Weights of a small GPT-style language model, trained from scratch on English Wikipedia: tied embeddings.
Each number is 128 + 32 x the weight over its row's rms, rounded and kept within 0 to 255. Layers, rows and columns count from 0. Numbers have three digits each. The size before them is the row's rms in percent of the matrix's.

# layer 5 attention output, 64x64, rms 0.116, rows 0-63, columns 0-63
101:113114176143065102116162156158141203085116150106150123116118113139116110116195171109143160122083118101153110102186096139132083090144050106159127124163172104133107204119110118105102071122094138
089:191113133072107134050107083165122084108113149118141156110098147189158154084115111155146085209158086122139146114085104104130132134137206122105116132127103101108102084132140189121115123163132083
092:124138177106183109122084110145158160127120129137131187198120154110126209128100198119150122138144149140141067108110186096153110156124168133139100124146141187147147122095098181062081146125103156
103:162118155088122120117114103106178065166055109115180153139100147114129106147144106149128130173143118095089150092100120122148174157086120148149191137135144108103139241178127152146087109126174148
106:115143131106116132182162131113078162120124081091144079169110130162109174128107127164194152116084132101078104121111182081141131167140107098118172138145126103140159129170201143185080102103139199
108:150109189101161128080096125130131172119127128125122109133174200090104208153139107154134139140169075148129127062115208164121153116118090120126088155114139144130191090103175134118107162100088104
107:154158105170146167140141156136117094133146140114133118133073090094120124072124075085079145108190132091149089133077174105148203110106105114129172132130156171137209127118187142084086103150144123
108:165136144063151116100105082124137117145097130089172096075112097138145096087106115090094141136081091150152121122167158106110219125076169111189116121104136121108145102157125130107164131045110176
093:119107113105098098169125133129135061141122120078125124140137179148102168060151124133128166178133100031168107168099147105101137154147124125129115133154138024148128102138111120066173151154160130
109:084108135104094076176151180105135129162089131089164096161168140150141088190157116122114111158120097156112147083169116146095143111107104148116190109105128094126016105097148123142149161180133115
113:089114115147145131147100109130116168117119118104122183091121100071065126080255131132144165154153130100163166150094133093133095145128093148111171161154149121085090135135091132061136122126114140
106:119103155200155112138121108132125085099132144124139137140146115135082155133121126167106075100096099108122035071070130075104122126103113098162047169091129099142102182131134149073139145095121174
113:145133187168148142102174181082161113128102067119094128153076153140116114043128153123099146089103151118173116157098194115130167166115119170150093117114152147110161107063068110135109130137101097
101:153177116192134117184086088162126141095108121147125075160114155156151153102098084105168132129164178100197125130116094083104153080132111124136084086092104154071176134171162080159130103103136118
090:106138122102085140187097140108178105126139119130104103132100135076119078175112145181118096080129176092112136136117155110118148104108086142224226113141098099155113092116104095166079138124118129
103:131139159126190121131107152136143135092099172122142130094107105160123065057081099075148144073110096162089109124139112113162081102154123102073140138135102120131042172169104096166187120113128156
082:064123151169130125096162145154132161083205139136104079037170098123132114137138108061133111190138157135118114149088126105138144163111134092085099103091153122139142182077147103100124103176142110
102:099186125102130130188087163128164131104124182135172100224091167112140127129126106090154159104144175104219136114113133149186103126091111139080128123121087135130132120126126144166091114107152071
086:098100133128072113091124094128144142093190119124116153058117101181140102189161119166122151121093155079162183143189179139099145151154118133140101102138181186156132139192135127125087141118088162
083:099088138134121144156161096099177085176140137116117125168120131130117097103145131150097167137113093112212145145088061103089151154134164140116180097143160151096126196091072154157045137113112119
104:161109136108174155107067083131152074133106105103116134159135077074146108202090110123109139125150163153096079088114121149114177156081182106095061117108100096117109108094142100174086115142083128
095:099154080140116129089104105153075151124096141111094176148131099096116087095116114117073149060185154119125070144108092173165124090114121064136073178114096154147156118179148100133127068149155112
104:164136128112082135154104119146142131156144126087112077097084143096154120037131172110087127159169127130080154114092130089087133086141141104170119164144163089064130166089159184098096079106086113
101:166156082111055124157128178131092161092084120121152085083126120124145094135090157082144081158143114152060109147154139115075157103136162161144186175106116089149074150168109126152183117112149108
085:117136141085151122086148145146168142154129081119095180079165127101110158115177104155124141088181124124138120203119062121179168113115122129101192125100093129125133173106127142119227127118123077
094:141112179146135102143201134114109153110134154153070168156134182165114132089088128161143131132084097156047107140135108217111095078101125138139181156117120148136121160175131071113114167151123101
121:125115141166105144150125096092132129134169100147161085129072183175145135107106117156191122137122103153178126102165070214131124165141138100093148182168110099135102168096165121078134066170141109
100:107104122124143104128154108139081173144168051094096120131141164085139131192105104141118158111136074121044150109142114114081127129127089198126060124103132113065129095086122132095117160093084142
104:133122137129071140150164081154152089118110130147106146142144145099070179074127125176180118094140078182091081101078076181134140134128120080122155141135125037096118107123095153076114131107108130
100:145148156129102155132134115141165126088149095114133140115041108128081112090179172142129074178122124131117126126131085143131143146115132096195148095103134193163159086047178139103063140122162155
092:155150161134106115150120099106197127129104194116142093137108176132119220187130107126107124196172133118141139132137160165145092153168156071105110082174110127182157095117105074104149141128128089
111:176145149100116157069150160104127111121114134087106118033088116190106154148088116116110109144092135100105122133095166101136044103138131146077082082142072118162178120091126111149148106081127123
092:109154074142114149195192093145135191157111160116102128113161101126182080107151086136093118142117193165171106135149145117077177111115182071088147119099114153148137174113106145134150177156105120
093:148132077071128192134104144132115103146118131076149146174192065117107186128120111068115152153062094133167129134067123136120156144146108123108115135122190173099139130075130106061117169115136126
102:138139081078060160163148130142122083114107137128103130054161153124147148153063115115069148112093129123139072143097172111124172158117076166108136091085179162138085183096119149115096131088117107
113:130136144176117133139123076122109151154069149149106138156136116152136113095086133081152091133144111180164146127151109175149093137145111069059164060163145192123135105158104050063114109153105136
083:119158160154104146110059125148174200129133139150136104080171202086129148121156196110127137081145114126157156121155133153131131161166101083182117088123160149158177105087122180170167122095131148
104:125097106106103136062077150093088209137153107095129146142127077132104128205098098105184066118180128118158106124189165139148092129131131110107176171173122128148141136143110151182119136145087142
099:180138110106096184037077122129155143103054101121143138148094185113136065121097162122155129116108202086116155138086135163121119145150157160142144099133115149113136157069106104141127163082150108
113:140148175165116158124123140136119128176070094102124116058180084138135107065145175121106107165170129136120118129123118157122144119155215101164149125152162124159118181090184074130135087115094070
099:178138130146126100146167142158131063136137128128077078104176101121101143108098121132178104112135137128132156074107168118078134081144125131121080103076133124086071089136080186045179123158115155
097:143170159054168136127110191109169114137136143134135129114145084087106145161097100093071158108154153138117109138158124108155161100134136166157170109197156119138196142157079150123045081126126166
095:172118132166112127157128198088124129129141144137161187210156115087146135103107164116115141166174089109101105114108153042081124083127122137086175091138149101126155086125167149153102147070124099
095:137131089139095089118161150159137145134158153150177115115217107124175094161173053147130157137153201113112160107130083131098078147123120145107155161124100152113145091215134085151125163126154135
096:136084114109087150143134106129126079141101162103102179133076079141128120083135085160110116086178121157170144108044206126136111121198137108134088190131154092109148083127156097102097102120118116
094:203111159131145115120118122115161178163132159190105060108141150138129070155107066095083197122121141112145130151131115107155100140115116121095063136153140073115140122093100116053106156181120137
110:113122118138056114137107080143097178134130117155143120137074147144157138128065075112201114165124120099199116121194148114143200101120132148104097079151147145151079135092131150146089131187134145
095:091136119188165115129174111167108156121143127160170106086181137144174189172104163119099202098154101149076067138107175130146125176115076114125112200146127130126138109146131098099122140120134074
086:171138111130171114126140107174087212114112163168132129124135062118101105051144104131067155150168126149211097166137138151165119140115155110150134149107149193135097108144143157133147151092169164
101:052094139116124084158115138122116116190146133148090155105116155111227110066109136089125101134158135129120127129130137117148088160146136153152102148108110121106182211084212118113146089116126151
098:073147155163135098097138144145104098085097125150155169051142185113143109146186099130126156162113130119097191088110085137085044130142152174164091098120168139122087113179140131088108140144136138
098:059142176115139115112127101165147133120128159089157155123084120127146195103172139095072110129079118117044118125129153098157167141080149086102141123153093161142095078156124068091181122127155169
103:121147133106117136160135110124128044179067169165138144122076115127105126103135101097155187120090114135142140129086203105175134093118114051165072126133076082123115130102152163183147151135122134
108:130151095071134159138053119132127170112121134072165129155111124134081134106112145140134154156145110095079114138137118080154138108119107062063168141108179146160232179127128122176119135145154161
090:115150150157093144090111116133069142121092124176139160087193130145054170180167127128156082104114175122176130133108141135119117161142191091108137164195115132131105127156156147097189177155158113
092:153131156136121088145110134170144070143145155159129145219167108140110199158191140101175138108120149112130111102117161095152107061121117104187118162148144181104171168158145165120144174164101132
092:080113119120156099090141133162110133098135140078153156173060166169162151121038143132152132135120135139108184143108114100192068163166121105126121119085147177120078123137148069155120134145189146
105:189160106081142176148141102126139087140157118128151147197183107141116186183101110138160169129117190152100155127124101150131143094104100069141117102159122156121126076104172094095173133052138137
107:144114139130108112108100151127161103109086132104118075101070121125179101130142143070127123037166069128106134151107095092165143134146040134114118133065109140130167158096096141124116116064127185
084:159145085162109105111185148126078109093112101110134126148088146104136129140089100116156128184160098143128099146162119154148134118134070152183143144150080125123063186167085145162084170104061062
091:131128137139139120134111136130180175120098154131132071025143131119130076110183152117136106145123038144178114126115118135111057098154136151125137158095081063120129098108083109132121179159110092
109:115133114144149095133188103147126015090187113116151110133121194111075136155103116098103096138177161133125099094141105084128125174112121131134152128128098134101187115137062144183153157102148164
124:118146164141119146131128181148091172105162119165149124131140213119188159072073108075155169129084105141146089119133126112102058163135132170115146121199166102132098107114138119071092136114089141
099:102132100108117152126148102144120160108149094134180140072138160156191158178076133153152110110086126202154140096164123105185163167199097178116089166123149151140157164119187130169134112155134149